Each number is 128 + 24 x the weight over its row's rms, rounded and kept within 0 to 255. Layers, rows and columns count from 0. The size above them is the row's rms in percent of the matrix's.

# layer 4 attention value, 128x128, rms 0.0408, rows 112-127, columns 0-127
size [102 132 124 106  97 122 109 104 114 103  95  93 110 100 140 113]
[[152 108 132 155 130 141  84 131 110 101 123 140 139  95 149 134  71 107 165 128 145 118 104 105 152 141 115 127 147 138 125 132 111 130 148 130 131 119  91 128 179 160 111 145 162 183 121 173 129 122 123 123 135 147 149 100 131 118 174  69 109 149  92 116 113 140 113 103 106 113 101  93 122 103 115 123 140 107 121 149 103 101 114 153 116 121 135 168 161 125 169 129 131 132 181 118 140 133 126 128 169 114 100 122 101 142 138  95 115  84 126  91 119  98 173 105 110 140 108 160  63 165 118 116 135 126 127  93]
 [ 77 135 126 144 140 132 144 115 155 105 144 164 161 181  95 109 183 140 107 102 161 141 142 142 158 100 152 135 108 114 146 109 135 183 168 112  86 158 141 168 114 123  85 143 119  84 125 105  96  80 119 122 131 122 105 127 105 177 118 138 142  81 133 110 140 126 174 111  81 147 125 145 144 123 110 120 142  92 110 167 144 157 104 127  82 110 101 114 108 153 139 125 111 132 124 135 136 113 128 154 152 137 126 154 131 104 127 131 128 141 149 119 112 129  88 122 128 104  91 152 169 161 133 117 109 135 107 152]
 [164 130 113 134 136 136 155 182 138  96 118 113 143 134 116 135 130 136 130 121 103 114 117 108 145 130 149 115 176 117 135 154 113 163 106 113 146 110 127 179 193 131  96 137 104 159 112 150 160 116  83 121  98 103 133 147  97 163 121 152 145 108 125 158 114 108 159 122 106 154 131 126 124  80  95 150 128 142 144  99 120 115 123 102 143 156 165 107 142 129 145 132 101 105 135 103 168  79 121 112 124 168 104  90 153 151 155 146 110  95 101 107  66 101 144 111 143 156 124 136 117 153 146 156 140 127 151  76]
 [137 141 121 149 165  95 139 107 129 109 138  84 110 143 125 166 153  99 122 102 137 108 122  91 137 100 116 133 167 128  76 124 135 134 147 149 134 126  89 130 154 105 166 134 134 163 160  78 162 126 162 144  73 134 113 123 109 122 213 156 129  87 127 151 143 106 143 134 101 135 164 144 121  94  87 138  85 121 154  74 123 149 138 149 150 136 145 117 102 119 129 117 152 113 133 133  86  87 108 141 109 125 127 112 159 144 142 119  95 113 129 127 125 142 104 137 108 150  81 123 169 127 156 123 112 126 149 129]
 [ 94 134 115  92  99 171 102 124 148  98 121 148 113 129 116 119 144 125 103 111 139 134 147 162 136 125 142 168 111 139 110  69 157 117 147 122 134 153 144 127 109 134 104  95 149 124 130 100 178 135 136 125 160 168 125 163 134 124 122 126  99 122 153  98 153 133 140 118 119  93 161 125 135 139 120 120 121 137 167 204 105 184 177 119 149 106 103 131  95  94 104 151 154  94 130 143  85  99 155 136 154 149 136 113  97 168 129  90 132 129 165 160 129 100 133 158 117 134 138 125 138 115 148 146 121 177 162 132]
 [138 114 161 124 111 133 108 135 121 192 139 150 122 181 123 141 175 107 109  93 110 129 126 140 118 120 152 137  68  95 144 154 112 105 128 118 120 146 123 130 113 118 100 100 155 148 141 151 140 116 133 130 122 138 137 111 124 127  79 101 167 124 125 110 165 176 132 153 105 150 110 121 127  75 125 114 137  84 109 145 161 179 172 132 126  95 136 121 101 149 161 103  82 185  91 123  76 101 124 147  95 122 156 119 138 113 106 124 109 121 114  99 160 137 135 106 124 147 165 148 151 131 142 135 135 150 121 151]
 [ 99  97 121 152  94 101 125 108 100 137 129 125 152 112 112 121 138 103 119 139 143 120 172 106 106 113 139  77 176 105  97 114 147 100  86 136 148 148 131 113 133 142 129 133 145 142 117 103 101 114 127 132 143 124 126 121 179 143 112 109 160  90 127 120 143 144 133 151 163 112 138 170 118 133 114 170 132 149 150 127 148 135 142 148 108 155 125  91 127 161 124 117 139 114 123 120 143 101 133 102 151  64  96  78  96 109 123 147 132 135 136  84 167 102 103 120 167 159  76  90 168 191 117 123 134 133 169 138]
 [134 130 102 127 154 112 150 129 167 191 140  98 148 148 135 122 181 132 109 153 125 154 107 144 110 105 140 118 107 119 141 136 112 108  77 114 115 149 137 141  75 108 112 115 134 118  74 130 112 144 102 137  78 111  98 132 104 148 117 161 127  93 120 161 110 162 168 138 153 106 165 146 127 134 113  96 144 143 119 115 153 155 141  95 139 144 132  72 111 144 130  72  85 141  87 117 141 119  69 138 120 121 119 105 117 110  97 133 136 102 159 125 124 137 117 129 156 121 164 110 136 147 142 132 170 130 172 118]
 [115 131 127 178  75 104 150 129 124 105 124 124 144 113 116  89 166 146 109 149 140 109 110 141 143 152 126  96 162 111 122 123 142 118 146 133 155 113 164 119  96 131 147  80 199 151 113 132 110 140 129 146 117 108 129 132 130 147 116  84 112 116 139 152 118 122 127 101 118 131 159 113 128 146 156 124 114 102 121 149 110  84 109 151 120 164 110 113 112 184 143 103  85 144 134 121 165 105 138 109 140 108  86 140 116 122 136  54 168 130 125  94 143 104 154 102 175  81 121 140  77 157 120 132 140 117 124 123]
 [ 94 118 143 150 150 109 130 132 121 110 124  93 128 111 114 127 114 154 152 131 166 103 117 143 106 141 129 135 195 161 111 144 100 153 121 146 144 114 128 117 116 103 165 114 132  60 160 141 125 139 115  91  74 144 107 105 150 107 133 187 128 128  86 136 100 128  96 107 151  88 126 174 129 151 122 135  98 103  99 114 114 152 137 158 121 163  97 120 131 154 155 102  89  89 121 123 178 126 151 146 119 127  94 157 132 135 167  83 125  88 143 141 182 129 143 122 151 105 142 140 137 147 117 116 144 116 126 129]
 [125 128 139  81 110 115 156 148 123 111 173 131 135 116 128 111 111 151  83 163 154 154 113 134 115 127 118 145 127 107 142 152 125 158 100 116 166 116 135 142 106  88 116  94 167  83 153 138 126 155 119 108 108  95 143  98 125 156 136 152 121 142 155 161 139 162 100 174  77 108 131 124 174 144 157 133  97 105 147 114 117 108  90 160 108 146 104 108 155 170 135 140 139 119  67 126 118 100 159 151 142 163 112 165 167 149 145 122 127 103 124 153  99 152 102  78 113 132 146 105 128 107 134 138 106 158 134 146]
 [ 90 142 136 123  92 153 113  97 143 124 121 140 158 114 120 132 173  88 150 103 131 110 162 129 133 113 108 149 146 117 177 119 160  98 150 136 124 166 104 169 145 129 121 140 110 119 100 153 107  81  94 125 153 110 131 142 124 105  79 115 132 146 153  75 141 105 127  89 149 185  85 172 108 129 145 142 162 137  78 124 108 139 120  94 102 102 122 127 140 117 111 144  90  89 164 113 125 131 173 116 148 141  90 110 126 132 152 142 159 158 115 130 158 153 137 148 101 131 160 117 110 156 128 119 119 114 101 147]
 [118 135 155  95 104 131 155  96 117 183 131 133 148 108 146 150 114 123 113 111 101  98 107  77 128 145  95 129 132 154 104 194 107 112 133 124 126 117 121 126 144  42 165  97 152 107  95 119 128 164 107 128 128 127 103 154 126 134 144 151 143 151 141 105 154 128  97 124 153 165 131 122 123 127 115 123 109 159 143  79 152 142 125 145  64 136 151 129 132 163 120 105 148 137 109 120  85 127 144 130  94 148 130 129 154 143 115 124 142 115 111 165 158 138 126  92 118 114 191 117  90 139 159  85 128 129 134 126]
 [130 110 138 141 127 157 156 154 112 147 145 101 131  89 105 137 156  86 172  99 127 145 130 123 132 180 167 118 170 140 138 158 137 112 127 102 101 124 109 158 102 105  88 117 140 144 194 173 104 125  89 137 133 153 116  92 117  94 118 135 141 127 101 138 110 200 127 142 136 110  91 152 134 147 105 148  88 155 118  95 132 108 149 143 140 110 144 113 145 139 147 167  88 145 112 170 146 117 108 141 117 163 108 111 118 128 100 130 121  95 104 149  98  92  98 134 114 107 160 139 107 125 130 131 112 159 134  99]
 [132 100 118 144 124 147 178 154 169 126 104 150 137  65 126 120 158 115  97 134 107 164 130 146 129  97 147 142 101 127 123 136 133 125 176 103 125 158 166 132 151 119 138 125 132 136 102 182 150 124 157 158 118 152 164 132  95  61 143 125 137 153 110 121 107  99 116 169 133  72 140 114 109 149 129 139 174 159  88 155  97 116 131 100 129  85 131 112 172 101 140 111 139 106 113 119 137 150 117 123  89  95 102 104 126 126 124 119 155 113 172 112 143 122 110 135 124 122 105  90 111 146 128 122 104 167 131 104]
 [151 107 156 123 111 127 137 156 138 110 148 139  90 121 120 118  89 114 154 147 141 151 124 133 144 107 160 114 164 130 124 117 148 138  61  85 127 165 108 119 142 142 107 120 143 110 107 144  99 128 134  98 167 122 142 153  99 163 105 140 177 137 119 138 123 136 145  82 119 120 153 134 133  88 133 143 195 105 169 118 132  80 122 126 117 162 144  94 146 129 103 132 165 140 133 168 156 149 135 132 143 124 147 136  82 148 116 103 135 163 117  58  96 150 137 155 154 134  94 139 143 119 118 125 140 106 104  78]]
# layer 4 attention output (transposed), 128x128, rms 0.353, rows 112-127, columns 0-127
size [103 140 143 111  97 132 121 109 113 110  94  90 115  99 139 111]
[[ 92 146  96 100 122 117 147 102 103 149 183 141 113 136 100 144 150 169 112  94 130 121 126 129  98 104 151 135 108  75 163 122 166 104 110 100 134 118 158 119  88 102 103 131  99 137 136  91 124 141 131 166 123 121 105 154 100 138 110 157 161 159 133 133 142  74 138 121 160 140 148 166 131 126 148 114  96 135 178 139 141 164 147 105 130 145 157  99  96 103 105  90 118 158  81 160  99 134 102 132 109 126 141 130 121 122 130 133 116 158 130 161 132 168 121 116 121 130 135 118 199  95 148 147 152 121 121 127]
 [166 120 139  95 132 148 101 128 116 167 128 114 101 113 132 176  72 116 131 141 106 106  86 117  90 158 113 114 136 164 116 118  98 122  97 133 185 130 111 126 110 116 206 147 113 162 115 169 109 109 141 144 137 179 191 123 168  90 136 155  99 163 135 101 111 101 110 133 175 150 129  99 136 129 128 138 117 159 118 106 117 105 135 157 159 113 162 120 140 102 124 124 134 126 123  94 155 140 111 105 125 100 121 127 160 163 127 122 127 119 108 133 136 122 143 124 136 119 162 142 103 103  82 136 121 135 139 108]
 [100 127 135 109 123 138 142 114 146 161 156 118 119 118 158  98 120 152 100  91 124 136 115 127 112 105 151 161  99 134 128 120 123 128 148 138 133 162 116  57  88 107 170  91 177  98 125 127  99 112 127 117 131 133 128 107 118 107 156 131 110 135  99 107 141 144 137 137 169  84 128 120 150 212 157 111 122 140 124 197 110 159 147 132 130 108 121  82  80 114 148 134 146 138 139 133  80 151 144 118 120  94 135 143  80 139 109 116 138 126 143 121 168 145 135 134 108 147 133 132 136 118 119 125 157 146 117 186]
 [119 120 109 146 158 117 141 149 109 139 116 147 143 121 153 126 118 117 125 123 132 169  91 149 133 179 132 113 106 142 152 121 123 136 130 153  87 139 146 128 112 114  84 133 111 147 100 142  64 137 142 105 129 110 139 135 130 149  73 121 126 127  80 140 102 127 138 163 162 105  97 141 147 194 122 124 138 123 112 171 129 114 126  94 149 137 110 160 143 146 110 163  92 133 139 127 184 173 136  93 130  86 147 150 120 113  96 125 174 137 119 157 148  99 107  95 146 103 175 161  97  97 103 100 107 124 112 122]
 [168 116 136 136 165  95 152 180 115 170 142 136 118 104 138 132  94 114 167 150 150 135 154 100 141 116 130  91 148  95 161 190 100 131 104 124 140 151 117 125 146  94 147 128 109 136 130 166 133  92 109 140 108  82 103 119 137 123 131 129 138 138 104 164 116 127 101 145 138 147 104 107 125 138 128 165 131 105  82 102 170  95 115 158 131 160 122 143 136 179 151 107 101 137 120  99 146 145 101 110  89 125 157 126 174  68 137 162 146 147 151 122 100 137 109 107 110 139 128 136  90 143 113 120 123  86 109 119]
 [112 118 107 116 131 129 150 155 176  73 114 103 109 124 165  98  74 134 156 146 135 103 111 110 110 120 103 149 156 162 118  73 119 155 106 127 118  97 158 126 130 149 163 160 117 155 115 117 106  91  80 137 124 135 117 110 138 132 165 166 100 118 126 131 115 100 137 117 138 151 137  97 149 172 128 145 144 166 156 152 132 107 115 106 125 156 140 113 157 125 100 115 160 106 132 133 174 170 136 115 149 147  92 146 109 114 160  94 166 148 128 105 116 106 145 126 136 121 108 104 108 126 146 169 110 143 167  73]
 [132 140 136  91 183 145 131 133 136 128  97 128  99 129 105 154 107 138 120 125  96 138 120 160 129 131 130 182 114 151 149 135  91 148 171 159  90 103 149 164  81 128 115 129 124 100 140 148 143 162 133  95 131 128 125 128 105 136 157 118  97 138 145 132 120 141  90  85 121 164  83  84 176 122 135 103 133 110 108 152 110 146 134 121 125 120 164 154 109 106 126 148 137 100 125 111 104 113 125 102 116 182 157 172 157 161 124 122 129 111 104 177 137 120 148 128 112  68 175 130 139  93 136 133 129  98  94 129]
 [111 139 147 127 114 150 146 153 134 110 124 148 103 125 144 106  96 123 131 121 141  99 125 134 147 148 130 149 149 137 101 120  89 161 180 152 133 121 127  93 202 159 164 125 138 113 140 138 141  91  82  92 149 131 144 105 104 108 166 118 105 134 129 107 100 113 114 119 122 123  85  76 137 130 152 176 161 129 101 165  92 150 119 138 112 127 126 140 158 109 140 188 158  77 139  95 108 132 206 130  99 124 126 127 139 153 138 123 116  98 112 120 128 102 155 115  92 137 125 149 117 118 105 148 104 145 119 135]
 [131  96 136  90 126 182 128 126 100 147 168 123  89 160 137 140  63 115 126 120 160 148 129 143  88  91 159 157 133 151 143 106 125 127 138 104 128 140 111 127 134 134  89 161 109  55 124 154 161 155 162  87 144 138 152 106 102  98 154 108 146 121 120 145  87 117 115 122 147 150 113 110 119  83 140 119 107 160 129 105 141 169 161 121 145 117 136 111 105 119  97 139 160 123 105 123  98 144  90 141 103 146 165 144 102 161 151 147 125 121 148 146 123 152 109 158 103 161 145 114 149  94 146 138 119 138 138  94]
 [146 157  96 129 108 150  64 121  91 154 138 127  88 151 129 150 149 119 106 120 116 144 161 149 162 124 118  76 109 138 165 107 146 108 154 162 106 141 124 146 154 151  84 155 114 135  82 115 122 126 135 143 166 142 164 141 113 137 125  69  99 122 134 121 193 107 150 148 107 132 129  96  99 106 129 131 129 143 105 132 126 139 156 115 163 119 137 123 117 117 106 159 138 126 163 124 125 161 104 102 131 155 155  72  90 161 107 161 167 138 111 127  89 129 102 122  89 154 114 148 143 112 136 124 106 144 135 110]
 [127 134 115 165 139 151 122 129 141 140 111 112 100  98 146 159 136 119 166 122  86 110 137 107 187 107 105 114 141 162  98 105 130 105 158 115 138 162 109 121 137 177 116 139 118 126  99 117 150 122 148 146 113 138 144 114 133 108 100 117 143 110 147 146 101  90 175  85 164 142 133 133 112 120 110 120 139 147 108 122 144 126 159 111 152  97 116 122 150 126 134 133 104 178 217 123 187 152 104 111 106  80 144  57 110 142 131 125 118 137 149 103 138 113 137 156 125 145 100 143  98 133 102 107 136 141 111 115]
 [142 129 123 118 113 124 118 143 129 141  89 126  95 118 110 119 101 156  94 155 124 132 109 113 103 142 118 104 115 143 118 133  93 143  65 109 154 129 130 143  95 137 165 114 153 113 163 122 147 134 127 139 142 166 127 164 180 157 148 133 113 115  97 141 168 164 108 173 123  77 175  76 146 125 117 123  98 101 181 156 136 103 120 183 164 123 162 135 125 102 155 106 171 143 108 128 102 101  69 139 125 133 161 140 142 108 117 108  80  98 138 108 125 119 157 130 144 118 114 112 139 128 126 127 129 119 149 127]
 [126 137 100 182 133 150 128 155 166  95  80  97 111 134 141 100 169 108 113 164 160 178 116 167 139 139 141 147 137 124 131  82 142 132 101 138 119 139 127 136 137 187  87 159 136 149 169 119 132 115 138 119 105 129 132 117 104 157 102 101 127  96 119 171 129 173 128 138 107 121 129 119 138 117 134 121 143 109 131 148  98 123 101  86 192 126 134 122 134 113 138 116 110 128 155 131 169 152 114 133 143  90 139 125  72  99 129  99 106 139 125  85 117 126 135 152 126 148  59 132 130 120  94 158 129 111 115 133]
 [108 158 117  99 155  75 112 140 154 123  85 122 101 129 167 152  82 168 110 133 159 113 103 131 119  93 109 143  98 146 150  88 129 136 172 151 138 161 131  97 160 166 123 128 100 124 121 101 147 153 124 157 138 104 133 144 108 146 135 132 112 132 126 129 143  78 143 130 111 112 155 108 119  94 120 116 161 109 131 160 113 164 138  89 131 119 116  89 127 110 103  99 140 156 175 112 112 136 145 119  97 131 134 113 103 162 146 105 142 137 139 106 168 159 167 151 151 121  71 139 146  85 128 130 173 106 160 122]
 [142 154 146  94 154 123 125 123 102 132 150 125 119 137 140  96 101 125 163 104 172 101 152 156 114 157 102  94 137  96 121 125  78 128  96 119 168  97  89  98 133 128 145 148 158 106 153 116 120 103  89  86  84  94  62 149 145 147 129 133  95  77 135 146 133 135 114  90 151 150 123 138 112  92 132 123 114 121 159 138 136 175 149 145 111 184 136 123 114 122 136 156 116 150 127 128 127 115 123 131 122 158 145 144 135 142 128 135 113 151  97 155 108 134 135 104  98 143 166 158 135 144 146  90 177 151 157 153]
 [ 91 154 147 114 137 150 122  89 122 135 114 104 174  99 121 155 162 135  62 114 115 111 124 137  90 158 129 170 113 130 136 167 145 130 148 147 127 126 115 155 114 120 133 118 130 124 157 103 158 134 117 163 118 141 136  73 149 104 133  94  90 147 151 114 115 145 139 137 145 119 124 126 161 157 136  83  51 145 100 130  94 178 145 131 146 101 136 125 127 117 141 127 152 135 117 102  74  87 136 111 132 126  83  82 146 162 146 120 126 113 163 165 128 135 113  99 115 135 148 131 148 138 129 175 131 113 149 140]]
# layer 4 MLP up, 512x128, rms 0.167, rows 0-10, columns 0-127
size [ 94  86  99 106 103  92  92  99 103 100  98]
[[151 146 114 143 104 148 116 135 103 104 138 144  99  98  88 136 150 119 143 145 132  89  89 135 153 131 147 146 128 131 155 111 113 150 122 162 121 117 110 121 116  99 106 148 135 144 133 142 145 123 100 131 122 106 162 182 126 134 186 143 133 100 139 103 144 151 141 118 118 134 109 124 154 132  65 116 140 118 185  95 110  62 109 126 105 166 135 152 141 115 114 184 176  82  93 164 102 135 130 120 132 111 117 139 136 141 109 134 157 116  74 181 104 111 169 137 159 158 142 110 121 114 123 101 121 124 128 121]
 [181 148 120 141 116 130 115  85 129 111  96 128 150 100  95 138 146 143 115 150 114 141 116 125 175 196 104 120 109 155 141 130 137 115 138 110 140 103 119 145 103  89 132  92 151 152 130 211  98 151 114 122 157 113 141 141 123 113 139 131 133 125 144 146 140 155  93 161  90 113 107 106 159 153 114 148 132 141 128 161 132 138  98 124 137 157 127 182 128 124 150 144 114 138 108 129 128 108 102 166 160 124 145 110 142 148  98  75 166  90 124 133 122 112 143 146 148  54 125 128 119 121  87 129 125 102 110 134]
 [117 143 149 147 149 137 147  88 104  72 145 141 128 119 162 122 147  97 140 146 167 130 119 124 113 133 163 136 142 108 137 167 113 121 129 126 132 148 160 106 122  99 137 130 125 129  96 131 106 161 125 166 129 123 122 149 127 207  98 121 103 114 123 152 151 145 124 134 101  99 157 139  97 123 121 122 115  95 128 123 175 109 110 167 139  92 143 139 132 152 166  78 170 132 117 125 106 142 152  94 145 128  96  92 113 118 163 129 148 114 135 103 120 151  41 116 173 107  93 113  92 109 141 149 136 137 116 149]
 [136 148 125 134 156 126 115 117 128 113 106 144 129 173 106  73 141 165  74 145 118 110 105 157 133 141 149 115 134 144 124 156 125 115 143 118 105 152 143 136 113 127 116 122 142 135 142  95 148  95  95 123 153 141 135 135 107 154 147 121  97 129 150 131 141 133  85 113 161 110  87 132 132  94  79 165 129 134  99 132 128 128 137 137 169 102 161 125 159 101 142 152 139 176 141 171 126  76 136 136  73 140 108 118 116 190  90 106  61 148 122 128 157  96 132 128 170 138 135 127  98 156 115 123 119 149  89 120]
 [130  77 151 133 130  93 174  94 109 121 113 114 137 126 142 149 124 159 162 158 117 164 115 126 124 119 127 143 140 108 100  74  95 160 106 124 153 123 114 131 129 151 154 107 154 105 130 123 115 168 155 139 126 122  95  98 130 102 172 129 177 109 141  96 126  90 124 137 149 143 121 107 119 127 132 111 108 116 182  64 137 167 121 136  82 129 163 119 111 115 131 124 125 145 140 128 141 141 190 140 170 136 107  88 157 104 125 117  73 124 135 123 143 129 112 134 121  63 134 108 138 139 142 157 113 145 154 150]
 [135 100  93 131 122  91 144  94 167 126 155 121 119 137 119 127 155 103 136 152 145 119  91 104 108 143 113  89 133  83 136 118 112 148 151 143  92 107 105 108 119 131  99 119 177  87 143 100 120  67 141 135 111 171 125 137 121 103 148  98 138 166 127 104 120 157 107 149 107  91 158 141 135 133 141 131 135 127 135 117 142 128 124 182 157 151 135 119 173 164 143 108  75 125 111  99 115 130 138 138 100 168 116 136 137 184 115  64 121 151 146 117 176 148 130 146 124 133 149 144 165 135  97 155 148 121 112 112]
 [160 116 161 170 125 151 112 138 107 137 120  94  96 130 105 116 163 180 129 134 134 164 103  79 123 155 136 127 112 136 146 131 120 110 132 112 109  88 131  89 159 100 114 126 161 110 136 132 171 118 117  80 135 128 153 139 127 109 102 151 132 127 162 122 124 150 162 161 108 105 147 174 179  88 143 116 146 128 130 116 133 146 103 133 147 140  89 133 149 128  90  56 147 101 123 141 109 135 106 163  98 150 148  83 126 144 151  96 109  95 115 162 117 137 132 144 163 106 156 121 115  81 145 150 132 103 137 135]
 [121 164 143 133 131 120 118 134 122 151 137 150 150 120  95 151 136 142 120 166 149 107 133 158 125 156 115 143 158 143 136 123 147 122 120 103 168 107 115 144 154 104  88 164 170 109 132 110  98 118 141 140  91 110 112 154 160 109 139 123 131  63 137 118  96 130 106 135  77 137 160 147 163 111  91 121 101 145 133 145 124 150 124 142 122 142 115  98  82 119 140 135  94 103  98 101 151 108 117 147 103 109 138 124 131 127 157 113 117 108  53 146  84 114 141 148  93 130 197 173 125 152 154 128 117 125 127 180]
 [ 73 161 171 146 119 143 158 111 114 138 125 112 145 128  96 116 131 130 133  84 137 131 153 148 152  92 160 136 134 115 112 111 112 129 178 165 134 123 117 169 106 115 146 110 125 145  68 109 106  99 126 127 186  90 130 140 158 135 119 111 174 124 130 161 148 157 146 155  85 120 123 137 101 142  91  82 121 132 110 107 126  94 118 178 128 170 163 139  88 167 132 144 141 140 125 125 116 144 158 106 145 138 136 136 139 104 112 147  90 146 128 126 106 105 132 173  67 128 128 103 135 115 141  99 126 112 128 138]
 [102 126 129 147 121 107 131  73 155 119 112 113  87  93  87 125 119 169 119  99 138 107 139 119 127 132 130 135 118 116 135 117 129 146 145 127 153 113 132 112 105 127 114 153 124 194 156  86 129  81  87 126 138 104 174 111 126 165 151 148 151 104 118 114 136 114  93 135 110 120 117 170 141 148 138 132 139 137 166 128  90 144 148 146 148 179 122 124 159  80 164  98 101 138 121 140 119 139 148 161 131 125 117 141 149  62 119 106 105 159 134 118 159 142 157 114 171 112 109 122 164 116 121 118 135 161 148  67]
 [114 138 160 138 142  86 109 167 161 127 105 104 172 122  81 120  94 101 127 145 169 139 121 102 167 127 181 117 115 104  95 176 153 117 131 120  66 132 136 139 142 133 134 119  92 137 141 167 120 128 143 147 123 114 129 137 126 118 105 138 161 156 136 137 106 110 101 103 118 113 117 113 112 146 130  84 139 134 128 129 150 145 102 164  81 134  77 111 104  81 157 113 115 122 131 179 146 109 109  97 163 106 145 110 114 173 154  97 174 118 115 134 123 102 139 146 146 149 148 158 133 154 130 140 127 120 115  84]]
# layer 4 MLP down (transposed), 512x128, rms 0.0425, rows 0-10, columns 0-127
size [ 97  86  92 104 105  99  86  93  93 106  99]
[[149 178 137 118 129  95 129 108 104 167 143 147 161 119 167 132 137 163 123 102 177 170 153 121 124 100 135 126 109 112  98  97 138  98 117 160  88 160 151  93 119 149 136 129 115 197  86 137 135 164 107 169 131 127 165 127 136 137 132 111  91 156 137  95 110 128  85 143 112 122 116 132 110 130 124 107 129 126  73 132 128  95 147 130 134 149  75 121 110 121 129 130 154 130 108 104 121 186  72 125  91 122 127 113 150 157 111 122 126 154 121 143 158 157 111 128 135 115 122 159 155 127 109 137  99  98 138 145]
 [110 154 146 108 157 173 143 149 126 126 146 115 133  97 194 127 124  96 138 115 122 151  81 111  82 124 132 154 120 115 131 132 114  34 120  78 121 125 158 128 136 197 118 124 135 136 109 100 132 137 102 135 128 143 111 108 120 106 138 114  97  85 150 151 101 143 105  95 129 146 100 168 142 126 126 142 109 153 126 150 173 134 167 144 128 109 151 132  96 151 145 137 143 176 112 145 143 117 134 129 148 112 123 139 109  90 129 125 107 124 129  99 125 141 113 137 156 115 185 149  79 138 119 144 150 119 131 114]
 [100 114  78 151 166  97 137 169 160 122 101 112 114 134 113 144 101 126 121 119 145 129 172 168  98 127 138 107  97 117 132 131 147 149 118  82 136 166 139 199 165 128 157 110 110 130  98  86 147  94 127 117 132 128 116 101 134 102 173 162 155 111 101 138 106 155 157 150 154 121  98 149 119 142  97 112 124 124 138 118 138 116 117 137 116 123 141 105 111 101 156 169  49 110 139 135 143 133 164 115 121 130  82 160 129 133 124 118 152 161 155 137 136  89 148 140 140 130  97  96 113 116 127 105 138 148 144  97]
 [122 163 123 140 124 116 136 133 149 146 123 185 111 133 126 131 129 154 124 150 141 144 147 216 139 104 159 124 113  99 133 142 151 140 133 123 118 125 113 123 126 151 108 111 121 107 117 111 154 205 111 130  98  92 171 122 115 142 221 102 139 144 102 150 135 134 107  90 154 104 152 155 115  99 102 122 149  90 100 150  98 144 113 102 120 139 129 132  93 121 121  87 116  93 156 137 117  81 121 116 112 135 124  99 155 153 137  98 108 132 112 121 127 108 127 130 117 133 116 157 139 158 109 133  81 155 125 115]
 [ 94 132 141  96 119 161 149 139 110  89 188 171  90 136  99 123 142 120  79 135 151 126 168 115 103 148 125 123  93 110 125 101 140 113 141 129  86  97 102 132 139 132 141 107 142 156 146 146 160 119 124 131 114 179 133 182 132 125 111 134 134 171 123  95 146 137 119 100 101 144  74  97 144 140 131 145 171 139  89 139  81 145 134 164 122 130  96 105 126 128 127 120 145  88 108 104 133 131 117 164 121 165 142 121 108 158 100 130 153 105 134  88 100 142 106 132 133 118 155 161 139 114 149 110 119 150 171 164]
 [119 140 113 112 191 128 111 103 124 173 141 111 154 128 133 116 135 101 178 116 107 141 159 130 187 142 112 165 108 129 110  88 133 120 119 167 156 158 114 123 141 141 146 116 128 154 162 146 138 160  92 128 140 133 124 101  83 179  93 108 150  53  87 114  97 130 133 106 146 105 122 126 111 143 155  99 104 179 128 107 135 147 164 119 117 100 120 118  98 117 131 145 145 137 112 116 169 145 118 130  95  95 149 152 115 139 161 131 136 153 118 112 109 132  92 150 132 144 141 111 110  91 101 129 100  95 137 139]
 [127  73 120  90 115 166 151 128 111 110 172 120 143 118 159 106  78 115 118 100  97 151 132 128 124 127 163 129  87 152 114 108 113 121 161 170 173 131 139 151 101 159 143  86 101 144 125 146  81 153 123 119 108 123 150 139  96 124 127 158  99 128 120 172 153 123 154  94 188 131 147 113 109 155 146 126 129 158 109 133 189 161 100  76 112 106 132 137  93 111 152 134 166  99 109 119 101 137 118  75 120 116 139 151 134 138 142 135 152 117 149 125 114 133 134 129 136 129 151 108 136 105 111 143 101  96 146 135]
 [ 68 121 106 102 114  92 155 104  71 128  96 129 175 112 114 123  88 101 142 124 181 144 106 131 134 152 100 119 144 103 144 137 166 137 167 141 125 134 124 139 154 137 142  98 165 184 140 135 111 129  67 159 111 154 153 138 137 151 143 120 145 137 145 155 100 129 128 132 142 173 159 134 105 160  97  88 130 122 111 118 137 120 159 139  94 145 148 135 138 121 146 172 120 123 146 110 122 113 104 146 127 157 115 128 152 138  86 169 112  85 117  70 122 130  93 151 117 108  98 114 121 113 117 132 125 116 143 154]
 [150  96 151  97 132  97 132 146 121 105 167  84 141 136 139 151 127  91 128 158 113 177 178 118 144 154 139 143 125 110 154 155 108 131 133  91 136  99 129 128 152  80  79 163  89  83 163 148 167 157 154 116 140 171 122  99 107 152 137 154 148 138 131 109 113 125 199  86 137 114 138 117 140 125 154 145 157 136 137  93 144 108 102 117 145 137 135 132 133 122 119  88 101 119  93 124 140 129 104 154  86 140 165 102 132 105 141 118 141 119 144 124 130 113 136 143 130 121 133 146  79 138 116  89 109 148  88 114]
 [122 168 107 125 111 142 145 109 135 124 191 144 151 159 149 124 125  87 138 139 154 133 147 121 164 106 111 108 137 124  87 137 159  84 163 139 115  92 116 154 110 105 140 132 145 119 119 132 132 100 137 110 155 149 128 108 148 106 116 127 144 131 133 132  88 148 117 149 121 136 131  79 117 147 102 135 117 185 163 136 124 116 129 108  98 119 128 117 174  99 123  89 129 108 104  84 136 119 108 144  82 114 183 131 106 145 157 123 136 169 161 102 160 133  97 125 132 140 137  67 166 123  76 125 175 146 120 159]
 [138 162 153 127 133 123 149 146 173 118 143 137 118 146 145 133  99 153 151 114 115 106  99 130 127 131 139 103 145 131  97 149 153  66 105 121 104 114 196  96 158 155 115 116 138  83 153 138 149 160 143 142  86 110 125  85 134 115  94 128 162 113 163 145 115 128 109 138 115 118  94 144 119 160 135  96 114 159  88 134 152 128 145 121 135 159 110 129 124 100 123 150 131 116 129  91 144 113  78 164 111 142 146 153 118 121 115 145  87 125 133 151 110  95 211 112 136 152 126 110  80 128 165 104 147 102 129 130]]